Part of a small language model's weights: vocabulary 8192, normalized queries and keys.
Each number is 500 + 25 x the weight over the matrix's rms, rounded and kept within 0 to 999. Layers, rows and columns count from 0. Numbers have three digits each.

# layer 4 MLP down (transposed), 256x96, rms 0.107, rows 2-50, columns 0-95
544450487474479449502505511530477553478475495508484463506463502540533515537522468528483497506498541479534464532500495514504520509501496487515495512491518488502476489470492516483495516488508551494496502455498514515501459497476463518516498504440513531515481514506493410485473490525476514519
492475544508530482440518522532518535534492509470481485498500494511472478496520507515503498526485460497532423490488525504510541461490519493521466548501577485517529508455525497517543493417509528474515506468515512478498531484496498496485532498494467463500498466495526504519500521478480487505
513507472500489481465524514520511522507496545546459486524527470493521510531511473454435500508515486522499506467505470508511485501547534492517482482519521489498460495500487494529541518505524507511411494506518486458496504473522492497506530515496522466446511480467510497484508540500506480462
522513504502479510478463481491530491509476492489495482491518507527490510537514498514470515487488502496466492446520487513483522517460536461489471544502545495466472506493517494464524508533458482485453450513554528539451513463466475536533529507513472511489457502510487481492495502542480497482
490480487479507507520531511509478520534519482489515511474495510525515488474479509537526459478511545503496443538495505462477513473510448507510501509509468514512474498504508478503480530526484486544493475521484476516550479548494484464459515504489529474540470514544477524500572514494498540501
479537535465450510505467478539460473479518509513519516461488540466528502498483491494515517490493478532508477545489474477556447512514461530519473453550505544511491485519485490451484519475506499481535517506501482519510509500509492511548516476503497509505523510505516486485499510548520493475
536450500535498466437510486439534481506512439451520430536510512537504493487541456492510479475515500461479527447486499499452516480478479510514490479523480508501477502486471504497518502539478526505494499529491509500517522560493442517468505519452494505484527497516474518528546479510462527513
503496480477501519479483502517479500497504457504490511492473521497524497474529507493502489520504500504496514513567486527494491519537504508496506505477533549503434499479482480481515524524511498526469484484542521469498482488520511493530491479525569505493489459489517514528545524495526513534
509500465465548479521541460497521532484475511507486514513458521498467493535499544484485509505458434516529491461448537513464543499498502530489501469507551528530470482499538504492504509517479460523476505514485520513508489505515462512506523450552541519514491445468503498473515504476506519465
530498498538543492556534496516469494501508487527503508498507526476448471551514493492485468490508499530533458494509505468489467474491488506517497501521475513493469475474524469525535517501486515480471519500483444475501465484521514497490459494538440469516491514495496499505452501469485527501
480500479472523494509492568498514535508461497516483536498544490482534570531526516485507487518512498506504482499510504504523507521503499452505482510481500460485543494518451507518526472518533527498510498517487470609459480506480467521481519583482498520514476483499460528494396497500509464498
489469475550477504488527429470503508506530517529502481493567504500509477550526423473482487494506497464486438496452556525430497482534463506518491479517515502536532507504501500474451479504503464476510470495482492510534504497513514456493553523487455523538521490474483534455442501472513514510
501430434482511501514521531485513491490490509462496497501524486468497466469488503499505504510482497493503507523493524476474521492517469511521500480482499499507495496493506485510486518497542519483521503474488504469544479519478520506469498481474514478425550509525506475486472490497477472520
474485542494489517448531493465500530490508484494482478510506481520500534478478494491472522512493472465513462526513473484520545498464512507509524468517535464489483540465521549502513509487485474505508517489539537528525458455561487540517494506547549519491529477480475511473483492503516510476
473523518468456482498476552506480466481482519497503522494480488508517547528510419541504507511499474546503493490500499503509515524500503494486495510521472521523531489517510460527515516498550461493476519504461468552501470519493469484475515515523442475528483524518485506513500493522481479490
481465487514519487459506483521517505478524462511489534514496473527510495473496516486496515494538474538523498527492529496505543457505472505529488496506466510502498493493500489576476487475512510481474486504508533540460494497554493513533501528456533498479481491453507491508471498542481455522
500459484514501521488480489520508493514487522476473487482513530466509493504516448509494488513490490523520463483520487529512527524477483533503509489461545542443467529502496478461477479504509482483496505523489470512475576509524527498516506497519482543502497491536442484536580529499546522496
480503517482480530489528495477534515505467520533507438497488473519475501487502497490524480470511484488549477539519513504506514510488486540514543468525457506508524476479508476483475525475495464506524521494506517524496502536503518496471466495531461470481489491479487513517597532473519536514
503508536486492486511499532537477507502482464534464488478467513508477543519485549466518484480499458486488507500493522487447466478535454503510534504509481524521554521517494509492483530480518504476517526463477497479526518511482488424470495492458532518473513503489455485476478502492523484528
512522555486507522507508525521515515491513500521499473462513517522519469524482525498463565522489516505540482469518510486516524498496540499530555512534485479482509546497470495485522488519510497498511514500530480517531542502518449493509492530522505522534491457482531528498460540488496541507
545511490478553503480457541523489498487542490506485465482509495485508536513468514433472491486529497490519492529504459487517498517508476500505437479468498480507470526575522480506511468435510480513464501513492440487459491532484482508507498492465516505481536516476490498520528511486454502523
486497493515475560505503490514473436525477495492499501532505549531474502506465428545484481512503495503483468472479511539492514531528539547497461533495537480514467509515529484487480527511528479491482531505538518515481510492484536507543505524518493508507502483498495505524472463504496519498
500475514531508474443457486502493509511505490474528506457487530474516505454474478460495513513492514502495506507515517507530484523481494503528462482507507498578466443527538479510473509496514496490482478504522503496549507541521529476572518450513508496468471500492512500479565470508503471499
497490530532528533472492485475506468530542500468504476502495510490485517505518493517506500515474491477483493483564492519498502496470534450484581473502472520468494458522494464497522471497474470469463439514545500509589530503498505494483486544519518504526493496481501507467499497482469496517
483493524534511508474470444489499522560474482488514503488461489508472487521498500520499485470503508479538497511479484494495504478524504512512497553517436487503539495518443514515498527525501474542539494497536510519501507503472494509500510502503495494475514540533537475509534498463483510492
519474539457507525513465470549518487481473522495486517498483451491476490495518514502456488544489503536506500514508485488576471495461551492510493553450492472483472519502502532480490509507473531532517480493507466544449513489500503504447497495511510532524537483532502490518513533509477490483
496468473470494500489489518499504498485460487508512531495498485486469488486499477498478484466531542486523486496509434512519513510514463515514496538528544551489485465486534480510508521522513473487526499476498474526490520497506557504536495490472517479477522492470548536497574560471482535461
487515487441517496464496535514512524499483497484540515497489494546507477477562532503459449482461481493529525543516479506536489528515508475531546517522481493512474511458496487493502530523475480507512462477578522484551531526511470498494544487495548527515492524512488451527501470464457496530
499552501490481485500503500469523535489518545464473477485475465471486534513499488488498527513456473523523502514489514480483506464517551498536496477528466491478503480552463514484496496529471515461507508436541515581535498449480474470463469512509467537476511501430495504490461536485531446496
481461485520458497502483487460486500536524504488533479526498481525480515501509462476485460523529493525511482503510497487481507469506516508432489507531504510481500483543494516496491492492487480479481490477474540561533497548464529502493545494454513492497458514500486517495442496524486451485
479486457509536527490493528519503492518499457497495473517518480510531498434507524503516496481479479511493469501478511473445514540481502522492521492517513487515507488514519437476523505486506499503516474488518481480482544508479488505500555526538480471475440522535479534467532522501527516499
490488508468538514517501516463489468492511491456516520514532484524513543491509499488524503461523458490499479491525540520474491505522498506484519472496527460547541480495506512565532464522529486508475489525479509512498442527508505443444475534485470494526486503455512495540507474509475509506
523498507477461508470465478539491487486482477487488462516496528478493463478507495492469485508508494475487507496466424472527484529462497511522500484487508531534490499507526483446502464500499497499518472481536499493539541485536549488534495491511540517499506498494483525459519493495493522501
561492480505522498495499498506483509518506524472482465518519508472479514498482485504506467470539510515494504504458577507507481503508484506522498496455513528531449463519534497499519477481536479509480509541528504493502473531493498493502464517499488506513478499514479460475590480501474487509
509511510514490486517468458506558458504481506510510515509501498480531541490507484536546509503485462511502508459505513463497509529507483467441506507495513509503531503516442509503497476494545508494511507531558502504491463465488527520473558468530540497497507523501496497481417476493517489477
480482501478496471485511504518505507475525499518488441511499526504488489522511512506508481496503521535521495499535498532502496485532470464451512498444522540510485519511527497509541497482515495498496502487490484472477475449502470449522518510437495479528544500476486506502447502522510535466
486466502475526491535501473483493491477503487551487506494512486469482509526533520465480554486518490470529502513472518540502473515483460463502483508510489486520482495498506483495522511535487510514471501545479498522508456484560537495547482499510557489489522501463494516499472517538490519511
478504527510490525405501511489505513526494454483495517531481483529465517508530517491489479486515497532510522452506494488544507483534508524530503491460530500528540450538533496505494534536511487458470506481495534482491516500500490453501511512535479502506515515511490509486516473494496460455
501532484503483498493527448524467510469479536508534537455500509507510501506504490472465448520532492512459508507497508526509477528513531514486514460522482525543543485489525519517507490529517460485453470518479474443485541514492536488490537540496474461505485484444518498517550499494460503486
544503547489469456502462487526472496521517523554508529529525493513503500517504497518509538481438496545531524509529504525509513479460464507470536535498463498497536526485452479535490540484495509519514507545443530545515494478492479505500483481461483518468495524506507485466495507459509504514
542500470474533504495502464511483486494503537503463514495482554500497497519514469485500501518522493530511462514510490554520448523524486497511477498476515524504439493491516528493517519495512458493450501536510473525492545515464512455534515470512511472473505528441503490508540509509485489509
510505490490506477516494480550467503497512460514497486549514511474470516508475511483522487488536537437488489511521549508520439497564501501493488489514523531488458501516514482501468512500529482475445492502495463502498541500539522486550436494558490496497465506485473489541571491501490461486
492480497512520514485506459508531520461494495494488503493479483489486484523491519463493514503522504476445465532489497505495507545521499512532499482449500494510510517484483479504528504528501503465471490458523482566519539578482505467557481491449490473510506506476507514496453515500494514503
504478504497433494499487467470477468456540486466513508494463529491487485516516517518460494505577537523506504515509513492473471485492494490516477510458496499534470508486489465507517526496512497476488520516533456487523455550468482505498516506465486509504467469479531504507603510530494506499
500488523507517553504472530507549493471478508506502558542479504526471459478503524545518473502514465511471524513501484465467544496532480513501531487488516478501437546513534491531519473473506493509497526467498467471455480514475495482522486489557510513564465511513478520499545522493486508505
485570496491489487493524536534510493524505484481489538469456508445542505532475470457476515515547533494494480522491483484512487480503519468516502521506467501503511499537546526510537494488516497488522505511473520456486453488511480490467569480539496490537523490510520472533527484499491493491
503474490549486507501482529476512492542496507511538459496517498490555490493536529447561480494540486507472522527496470487467526522481494523496510503513485503528522508500500499494468489451538536522520526513517516552548521487495476488505517500427501507473463497502471465469483455521492481498
496485503496495515462519481478516475493501520516485483512516519527541526487507508507460513481497476481518492523533489485522484503462495497477535498465483463521486506472531536540550530536514524520538486496477500449489509481496499508468457476496481445510516475502474478495568510521520496523
518520593535496531524524464472496522519539498471504483509496464515502515512516523530503474499535485513474490507520490480530491516472491533538554510430487484475473492514561508499515500528496462527474463530492516478550495470508499512509481470461478492495510476529512552469499498504522515517
# layer 4 MLP gate, 256x96, rms 0.128, rows 3-50, columns 0-95
510541492538513512526494469476464494502485538511465520533476515509485542503553477499465542511510518491501445498554519524526495503546484466523534485528543497562500439555530527508496475418519480515520492521492512517504542521520537518526537485473477466503504536512461499546467540565490487485
495444502497512505490520555494549476523506515498469482512492545471497501491516482525504501535456501484495450510498500557479480481474506527491495524510528463513470466490494498506548504516533493496540530464500494513516540495491460520476517556485513492495569495457503532505459486521514468581
498466501506500469504506511469456533492494522489458497515489499511538513520499488505495508522449448550513501503527511521489510488559494520518511510524506521567469519452495509485456466518546482491451458457515492507502509493552538484538529480501491523505467491501539474486463492484515512511
504466494499522515513498497516495483496449508468462493514524503455516509517477512500499486472475485488489541497522524517510499488514518539466514512484517496503509511515477508468459511489504490472513552500512502477460517470494538505505478518500459488460508511519524487506486500482534490538
470472497531493524471498509490511516516484444556535524482489504482481483529524492432486487534453480493508458522486519518495506517515545533496497536491478510531546515530517495514475495519481501510475514541459538536491508475495520495494477476503464534447524492470490483451445491462528494520
501509471518498544499509506504473502525462480516510475512557466501505510468468447531489506464483436432513508466496509539548515510529518462490489498515563467457552495476493533489498488491526530542513518531520482495501540517492445470497513494540503538515486528485461535515505470520494507462
505524502469524505441530489551544500509549498483465490481473483485484488482519489494478537503501487495503495530491495509463511500530508499521462518498495471502441526502527498496499535515511498496452489463557536510556492492497550508537503492533482499477515454535529520557486535521468498554
462504505526469526438526524558502523516492487485474469527509473488469515521506469507479515502516494489493465525511494454539550473526496464499542554499505484510513509495475546488483515465481503479495515526498501518471480494517518514560471513527453433498556484539484504523487506520461503546
482536488485500517487511520508534514466481478491471507493477512491530512496478501544499523497509502487454489523513499513514474499507508538539507551503509528500504502513489499531522504461522519501444500535502466448563547484494492520486549436479492524504530458508500488507520474454470497502
461501475542515533506484499524518540525515430517497539491492484525488536558522490506484526474478469489483490459506523516505505560535482479509509457504508500525496468473477527533520503455441541512498522492522494498459460466488484548531521559499426516480499526490458477502469556480501488469
504463542512513477540526500504470487534445497494482487492537474523509511458527521488503491529429441456487449497529513526538455513524519526483502503480499533527505495507453530481478467511542530533435460490485481525535473486474523476494511529514543513462519522509479523526476460489500504490
487552496473556502485489510496505491518493515522485524503496482528521491478516484514501506481487513491488515490520524520499505519478479444517489448478469491493532511488511482525500465529482516527519464480500518513444491489530474478501495482474447501493486514495495510513493510485507514458
547537463499480529514514484491519500542485482546520501506556522547529534519475482513478509470510477459470487435466495517500535492500482521503507539529479491512510479524508510505511483500529478507470488501475481525477506471475511469463486452500491447529495511510517524510507545510502497525
465480509489495521477518465517534543505516491462495537534492463509465545507441541524519456528497502517517480516532477505497465470478510511512490507527492481484439515465469500505533493496453541510491527531547522504517493501526507507533514499505501502516539498547546507462509510491479492498
485519510539511509471496502498458559464520485538523482514534481504549520511544523532523501483516469484504487488500472498474529446522473502491460481517495513517512549508521459522518496455514507522479514471461497506510521493506527499530509514491488539495479480545470507497502500517466507471
509521484449532497530467448502485503518498503519517490526512476485533512512522525526528520504525495498463528483494472500537506541500529479539528524495482478546515471549494484507500472463471527482502488469515489464492479521519502483492502472478494502490501540481482507460468487482479486480
457536505483502558505488459498528504500517487530499461489498490527511466454481502536493457451524503460474538511544516520504515498526507525501517484507464494511502492535532470517524540478478550501511454483505525480509478504533502483525476476540485523467521504481527492487514515497537524487
495469421549545504505489520487500458509454495545528492535485503490493497522498462510479540513470508514499471468480495507523508510505523506484492500514494498509576502520489546552535509499504489519511489481487521498522503493511496501493509513457531471497518503491484481516494501505525505498
511505495450545508507531511493517502494504512521505513536516518507527483503465500534505547518482476549496486466483522505474522497458510494527506501525515464517481518457478500492480503504493509510487556471538542484496492470498535438526468471521479539515476489481530535484519494460503550513
544487492476482523501502522517506488532422512541502429556488473500474476469536502481466528519490508512527440485562533492518452493504479487458497565509520469513491524512477546488511488449527560526436495486483513489516524483541572499548504492495517495566488489531478480540534524499432536531
464537498537510475495537533503485494516472552467506535529517443527491535543482491462516531508489519498461489481507532501494498554494538534513494463495479515501515479481521461455515468487490477479457502531525495515484514488484505491494543500514472487468501520512504501515510510503485473489
490506479529571525467526493438494477502480528506541476464499491550474540525491498540496528466477517507507476460479475487494532518534500511489568481488525506525537510535508506525518497501511522527496479493512504554503507479474470497528515527478501502521468476519464552471480524465496557518
512500489494531521514473495491492543504512494460476510465471432507511491535469492498543532518526545545456514469468491516511529500532487501521488502537474514514467504443484532462477504492475547508488512532517498498477475483489483461524508514504481502513523447485499505504534496484478537486
491513490502483488475495488498487491519463500477514500485527527475515559513521504527516495465503478513523472535504527488493531496455516488515485505529520496489527514508453490505474522541503474494480518502511494513458538515536528503547536492521497487516478494492554485478516504472532517523
548524525495485496512501468490475488458500506491496509489538510511447494495541487492487456495488505508515554506483499480517517482514484497511503527519519514499498493541533503479491479533465519475506499525488493547464523421514508502473499519511430527524513520501453499494471521479454523514
492552480555529504485520504510516479498490466516497505517494485451519471471536496482537498551493517521515505503467486546455533539523479490498533516524524537500466494536517547545511464496508533515492505519493487512484488496512515494528518513455498502465448481496456464511542511470478510456
537474453513513509501503506496512478525438516539493499454489473510494491484514497513518529489506491466507469483563526476516503502498523482512500530510480498468515533454510573531523508478488477545481518526481505516545499518474500473514502532489539498527547521499473493571472467512526498510
521540529476486523470515538498462517533480535500485520460505460525517502498471465470498536506486418529532475452508546487530574505491509513514545485505469494466556537470493479497479467543510497506462488501525486510451495482506477522522489497498453501518483522514513459469503448539492518489
483516510474528488457513473495494521483514501502494523520498518494498476466529494520516486458514474490514511524471518536513473495507486505535513504523508507511475540509493496483525528541490530486489502462535478463489529492489463461488484515542506500471541477482529521525512500475504523509
526500520507545469518468470540541508480497495516485538500553506505494525514515540501470446497477526428507509493513480521520474510495518503534533483499561508539539494511471558500463464519477506487493509504498525524533460512469499483488500470476501527490533476516532525522486464478452494503
518494524500577524487482518478534513552502522532465498472486522543494518475485494468506503485490480511429531455527566540520509494487500516511527507549504468495481506533492529497506496502483541496524501521482471481458526474467520481513527515488495511520547524535473487490488523494497486465
500475503501461516515516543502503470494482529553481513494471430511463481476505488533503568493515491500481525516528543508502542504495520483512497569518525538497488464530511509501561512483517527479474511540471516492507526495509490499530487557497495472503504506500493503482510542493540494476
512512501530527518513514486489445503515535476503492513517496499515444507512431504487479505477475495503489519479476527501479468516523471497509486472491480479514510515508538489518485475505495539487436481483518519456468503506518527477531512462508512504512507500498522497508540472568488525526
520480525520526513516479458495521516508475506477429498533493459507437448465522505505538528503478560471450511496510470517517520538513513514480538523479489494472482451527507471483470470487504484479482491512518465495542466485493497496468516509565506478488506510524491519528510499514495521515
512491482518506538480493485464477505525502468489502431502493491493479483464540498532502501493508450490514526514485490485465489465543496488500495493489479488520478533498503525498515471469509556546499487498474488508442519498487477515524506483502509491472523475491510492503520480462474500568
525514504472541516520473493507535498486485537505484514504512469530525482497512500518510482502463512465529525539488464535484472513479496479522460531518527484482475476474497549509533494543533460525517492493522552497508494510506499522501503517506479523476488520486504521468487465488474485507
497510512503516511464516463510499508547494492530467484534511533488517498494521514516464505518506479519530526467523510488499509476525466499482528473501512516544516535562550488509521509496518514481491510539489526496480551511501486474499527503468521518475499553483515517484515468493491486505
483502476516502550536479500527506505511490506517475508483531524499465458493523504505513485519465480473502502484482525481465505500516529496507477485541479470501530529494483486492508541467544503568517498543485545510486491486462482468507501448469528485582492485481472493512501505540470510516
509515538527466507497469448520482518491468497467496485528515511492507538515493522518492544509534528492507519560507494491480520470500487517473504502499478525552514436499454519491518533485486508488511469510525548516553459472449478481521496523499514491455522517498503523517505499472481507495
490543465522538537539494478533504504529477527564491475499515542552519458482535483518517525449475514462521508477453515502516491511585426478466552491560511514523523503538512485502481486450523510517502508512521503531466505518522499522533512503504444447541503511514487487462519520541495544482
483523490547530494488483503509533501533478476555497507496446519532474486464531495510553499470496519505561498503477521456457509482475496472512543505519508489555485542517462507476557533504500490535489518488480521539529464503496513497494481442500506519494575494525494470487507498463490537538
515488495480522513541466513476477496539523531491488473493533504510465499503530492495500495542497484495511455489505503513513487509507469466458524500485487537448514512523530469473480530498534523538464448521513516523479523503482550528532502479537544509517459509520454462499513510512503523484
522506477546515492547472524505493508560490507487530485497493484487519490455501464502490565538509495488515477465514493515518520519515545486494502509507491500534515487562493538503494470505480483530457486505518521525521500496505504471518526511475484487506500511509478465497498505529468512494
537536464498528562469496508538503488497491546539518523429533464506506495465479502540498495509462487453559484492507485517523496479509484497521491507501495516531538487532496532484483476499443485527490522486488533536522488454520483492480555464483527470469485507466484485484480470504528494502
502524472512507491510485560539499483526484493503508493518501476486525512481467524475459527541499514471516446482515523513489515483529485455533547509513469495484506500499480531486503502503534509506468524512498554518469524491474524497500538518510485543531511518556480513487500519493473488510
533517501526492554496466503484503472516485503479499489503504465504536507508488510423539478518519515499493517485514476523490532491455499513510524472526481487509473480500478503525486448483565537473509456487555480513518533484529464468503485502502484519518501474520508485485518508473477481513
468499469501562497481455508454510494501507469543490498464527521485484479493488511496498507497468508494487490452511503481499514496469516541492438497511493472502529488491516496502453515520493475545498509511529505504524483470509488502488499510496511519475538528525492501541473488500505510506
511525503495500514529492492496558519547465496535493496512516498549476478481492476508514492496481538515521538471521479537442508473563444499504485530530479504445456493560491547522513515488496495508521522520551540506517484485499497529480485466529483520476499527516492521501504445521490476488
# layer 4 MLP up, 256x96, rms 0.118, rows 3-50, columns 0-95
502505506474481484491450504505500486499447500541488510527509501502520516504469479483425504518502509484453537501530480474504452511485502504491516462514481503507489510502495496538468464532504509531514508538459470498483462489533467538513490531513534549521527515499489551473511492486537527506
522497507451490506502533518487501512528509490548539483514496508452527542524469516454529528507500509455488489491521504490502489476534496487498495518490525498516500494534475514477515520524496443491517522531540443517497516466495514553463541497481521499481496491477494572486488499542469480482
496481507534520483509502527504500493552505473492542471487538480478509504483483518529489537549482458505543480497488482542483487498486461529475505516503527494521516566525507565509479530535556454496500513507538443509488490480487522470492513539500496509524498506515486512538489494500498483507
443559528468537518484532440504501512501537528519507475509465510520502504469477461538516494502546510510476525525500516479517516475500491496504482509512501510482501486512529482503552512463480500503485478484493470484534546496509455514513513478530528507509489514518524482466501469527481488527
534500478481471472503498522509505486512509493502475521504489452562552526448505472456476507538470518483547484451495536499454502531539498502501522557512507488470510512491459485460518496486515519449495481494499489501477503469482470473501492507522460487484489494499498536496531505504495518476
491461516527490493511492515454536538525502509453481501497469498471516450522558482487541519484518504511473525556521470481460506488511503584576514526526527534486507513461497513447503537462512533479505538471502510500521471501463461492493487525508498502449538503461528532516509538478459490524
487529485493531499502518478479464509535489494488507484512517488498481500483473509478492525481486478477493493529520485490559489539544524501483496500489514498534547477470508515525522489555509496476546449518513514484511499450473493455488497494491517493507533539503485491460503450473532450482
483499491488520504495512496484524501441513517499481523517468502495470490507506550496483502527497502488503527582536504520455494470494492540512430514525525556524475482474500483564483540543500529489543511514502526448544505513551536498522532528508531509488537488500533488493501469507497527498
521481492540513470479519521491500476528531474545480499510482498497480525481509497484523560516484547514507531492459476533508499478523460454471468522469524550508522490492529496467523474501478471489541521451530549532505487506494508486509520553531554470476487533505486502474500497525510460504
538480497527484496500473486470487528515490511512528523503447574540519496495536511509495542507493496487429473500486506514472551517520512450448512473492504465555541468485507508503457461478523491498583496506450474476445474478506513520521532506519495502511491493519479467538490509509506496474
540478488544443530531476509507487529503477508482529540513489542489522493500444494518493501478488556496463523477477470442500506437475494504501510512507482490446524460558485503468459519441463491506489504537515459528468477511526484477486467461495513510561484521479506451481497523464490469460
505514493472532502525476527509484490514465448503510532500500475535516521523472494500467514508533520519517476545517485504491525501514499518486479470486503536514511520516524510509475515484479517510513480492517514538500485519481540468505470481487481473500469563526545475539519506458470513476
465465500495451535521479485512461515491490516495461529450488460484515492464469499486513482519507445485470493506481473554480502527490539481476510487500481558486517535504485458518483502509532485517534508498467505503480477486431528495497528535452510526494458537494491476467495509483509463491
480493504493482504460498509500524484521492503466489492489469480478494445469482548467492491535516506513460476509532467494481497500449467510469512499448463476528500485480493522466479502504483514513489476505533483471485509514461513535530529517508555504493519517555515520499510490508541532484
515505513503444451464467514495483518494508467523488504453534470496530496500526492507505514494470475510470488494469491503524468553478520484453529476512517503479540529460518497479521461479549503510504452500481492494507505482467475495498510510530483516473492476503518530514495509493479497522
477528494530470526554464514533519459513486489442509525503488473471500475491519505512549498494516558515498536488476516416491498503512500500516500479507483542487477507507508472491496514513488494485471473487474530502524491506529478532515460501506528521473487452503508471546489518531456514500
516503456504531432535476501540490487518474505500505561534510519481523501511490470506491510521500505514464507484492527465492494479519489481488482533507518526522532514509518506500508520479492528497495503480462515446469509470471470497513522507479507481512536523557474530501459468494475499536
509476515515519538528472465513509492482478493517498494472529494501477506517463484514524523515488491516489479492528491448516484524503531479465504455563511478461525533504520488513507528495486525507482490483447486515492541523483487514475429484503465472471488491457509518484493499503498507530
505446447501463496478525504510494524483527518503527511476501570456528442515506529472481496549495505482537484514515454524510470477461514508479506530500474532517508459484475499537538536483478475453532524528506541490569491478488497505477544488470524542463488521485503487503460485507512481510
507507533475510498545542519461517532480433483493500440500490538514562472437525510493488553477485489509525494453494540473510482523506505507479569474525534460513547503471506561526485500521518481537513480486503509506461490496477497505474548499524455486516495554494411487534531460508474472466
510472537474560519507496499495486473471494493537528468476497477492505491508522470531469487527533502462542499536518478526500483475508509523512500491472512486458493500492498540540489518516551482535502504503484483531531475504505494479537500506480534532516460471528462518495471466468472493504
433494555425496458508524500512511512518535482476486506535536479493514498472498530519482453512494493475481496487486500478463498527497548475508490493472541522427500538487465497485459491474523494498527516462523502530500501520473507472520454465524488527497470491501538516458500567463528525493
493478502487474510489522516505518510471483535498437499499519534505496506463505479533465475516498485485510543493544496535542491495504485509495439487503535510483463508541468483526532459456473480458498496459518501464487518504492481523444501529503536478466508556492475501463517498545491550532
517525511479481484490522541489467491467521507470483499494479484512474527525482485534505517468494473486525491540493485453463513496529494487512475519505503481471493496484494499542512443461485506468498514511514495551473485471514424537483511502508514501502547501512519478479501512530521527508
529510521526507466510526509476485493503458557492465581465548546455507458493470463495521521481486495513524519513476475490513540486499509495498490512482465509482504515513502462481504481501487455505515528490466474503534519488509486484545458530478476468510488482508517474478513485532504493556
502489482463482468480504528483495520467519504528528484470476509490503505446561470466514530484480480506535468486480497522520497513462497524510477496530509476503483517511506503574468488467529499468519539569520568528492492486529455535471497489488513482487512532468500479528504500506492528520
491501505409519534483476526505498510523513481482526459485492514508547480536550523480507511525470517502493463529508466481518457509482492509547482515487498475498459458482519485528526535517513492479484479486508444521485485493545464489528512477508491526553489516503495462495525496469428528536
484496446483454496540488492502494497500472518456475491459475520482464485513502536468497485472512496499517471518485488506522484447456521490502456497513494560483525543563475500493441481522510516450516502444527481537558469477485500532492468506530465535468544497474499519495509489489505486523
489561531496509524476459513537516479516485474538496484485513497460498521503512522539516492454495513493497534515465523496520492513479504489556489497490454453491498533470478499554522517547482510525511493482482487460478516483476482489507460505548490531459506500496505469528506546507518486492
427477525489479503492477479497496520512522504466548490468463504500486501478491470517527487512540473499507518541539485515478496506510476487492459519474451526506498523540494481526472514513465486518523515492488512503524520499572486492543474484504499529477513487508497478505491519489510505471
491515529491505486490479477515506495517524517513488507473519493532537505515501523521496488510529462510507563476518532488503524475494458514511454488493500501484490464489485528488486539484480472431541515477522474473471558507473478514510504529542513523505532508457514491449480522494483464455
472491531477511481485467463515450520537531466508443492443535505508527469507524478494491495497502483480530519505471511508491464492474524497506490485504469504542498494508501466545496487529487486522493459487512497494523457506458483469535491449443471506483519486496509446502510502506506475506
489515485497518470473524512505473504487502491506475519495497491534512488521518475465499535522438500458533496507491511490518458550478526468457515461546481432518496567509523511494488496503537486497488504499492523489494497506512516486496550508475517508486530524484496500508479516520514536492
488507533492503488494523512528487521496459528451459481536489433481501484498507500448440502494482506452513469543514486503482494493505556526513491511476531484480468482478540496514468514498485501494494477504485499522521440483503491517501502500440500477567466523478512507544516475506496494523
484494471494498504514488515476491554509516492479507495461456504531488500464495484493484526551508472501495492466494479509491494547511488496459498520506478507521535499516487500488468491497539479522474471502505496550509515537467519536494507457528526519522447510517486480498515483473493464531
514505504476492499512496484480495496495478520490500474487485481512509514454466523515500489524493506504550499475522501477504504440542486470539512530483514485515557480512489518488515500481487479501534539532520468478448465503486502496498503505512476536502495540500520548465501496511450523507
501493499512529505476488538479467502465475509492470475480499519495522526468458499469473543517470516478475500498464511475449459540466533476516506484492485487504522516492476517497475483483478499533514467528493467488479547490494470518472490539508494528487470484516476517515469501510478515558
516547528498519462512532468490475497472507568560496505492512515482542486533508492463491485524514511518474528496510509503497467477522495469508516448502464520492507515496512509494451487528477453509465456470475494490480548507519489478440480503479512522517492531514478451487479556493460486494
508504506484563498522518493532463477522470511507487486533504528478508573506478512536466500507516488471509497506505460475499523514486490485465533447508541483543492500508481525461497515529488502491507496575517545499457465522449530458512537501479525509472459550457517500499492462520515510512
540544457469543522529509511525555490568506495482505506521491534491498515484530560496514520502501467486521526470494562514492435521509479471530513482495529521474455537484509478483520535498483464527445522535547548519464494503512557509522486478536482459504548481482489453446528512539523552481
519540477471481488485497480564502488533486484459491519510481517537516518470515515492524464536488507542498549541522496528543519505498482511499492511484472511494475474524515507495502486492475478464536526474536557521486491493459471486495488480542496440464498507479508513490510523471469476496
511503499462498493532504520459494503535497488519524429492506504521517481496460494444526481489493448527527521481515467480566492532531509534471488485544474494523500540515538506526466495528500457538521493504515530509475528489501482508466504504530482494504476526463478482438489502518503496485
478559503503463474522505520464506462532521513498486461505514477470529540522531459494526503528503493497501494493526485512477490486504510500524514526474461488504460485507499487517518492468514511433484499468489498482517497556494502493520452471493493482486507510470472434511551540502524477503
498496547524480489525510465482455462472505475486492465486473432519494524453495496551513508490524524488489535463499542510537516480485482545513501490477471522519489499496552495542510512453491515519509467518479504462516495479468544482515483489522475530472505498530536468487505528535469562505
538535525535498498486499501535520491507498495483484519506465490474509500531493499496495498454497511464505507518458489456485468477495522497497590483490492485493504544512529485507509510530508536476461503544498549462495487510492520508489558494534500510537468462549507497532497507491524528500
517511514450509489488520515510510486464518536514515515535575561520497494508538444531503487499468533534504475506477506540499516497495506510539482488564509465501485487440478510513501473514478530501484538494480499487503508483496468507509478527528471475526537523464506484498495521480480491445
503540460528548473513457457502487473515491529502539504515529518470502512498516530497499509498540499515503508500494513430553505520464503492505488499479491506520499481488546505465498509514475463487498493484499485469526540481528490477475480481494535494460515498484501464476510483534502485502
487474539480554515514482522510552499467501498496492506555465506493498493497496482465453464536503496473461510550500475507544520539531551517492470482518521472538490498489504478512485485459495535445547500541493487490530483541538494496520509507541494512484512494521492483519509534507471500527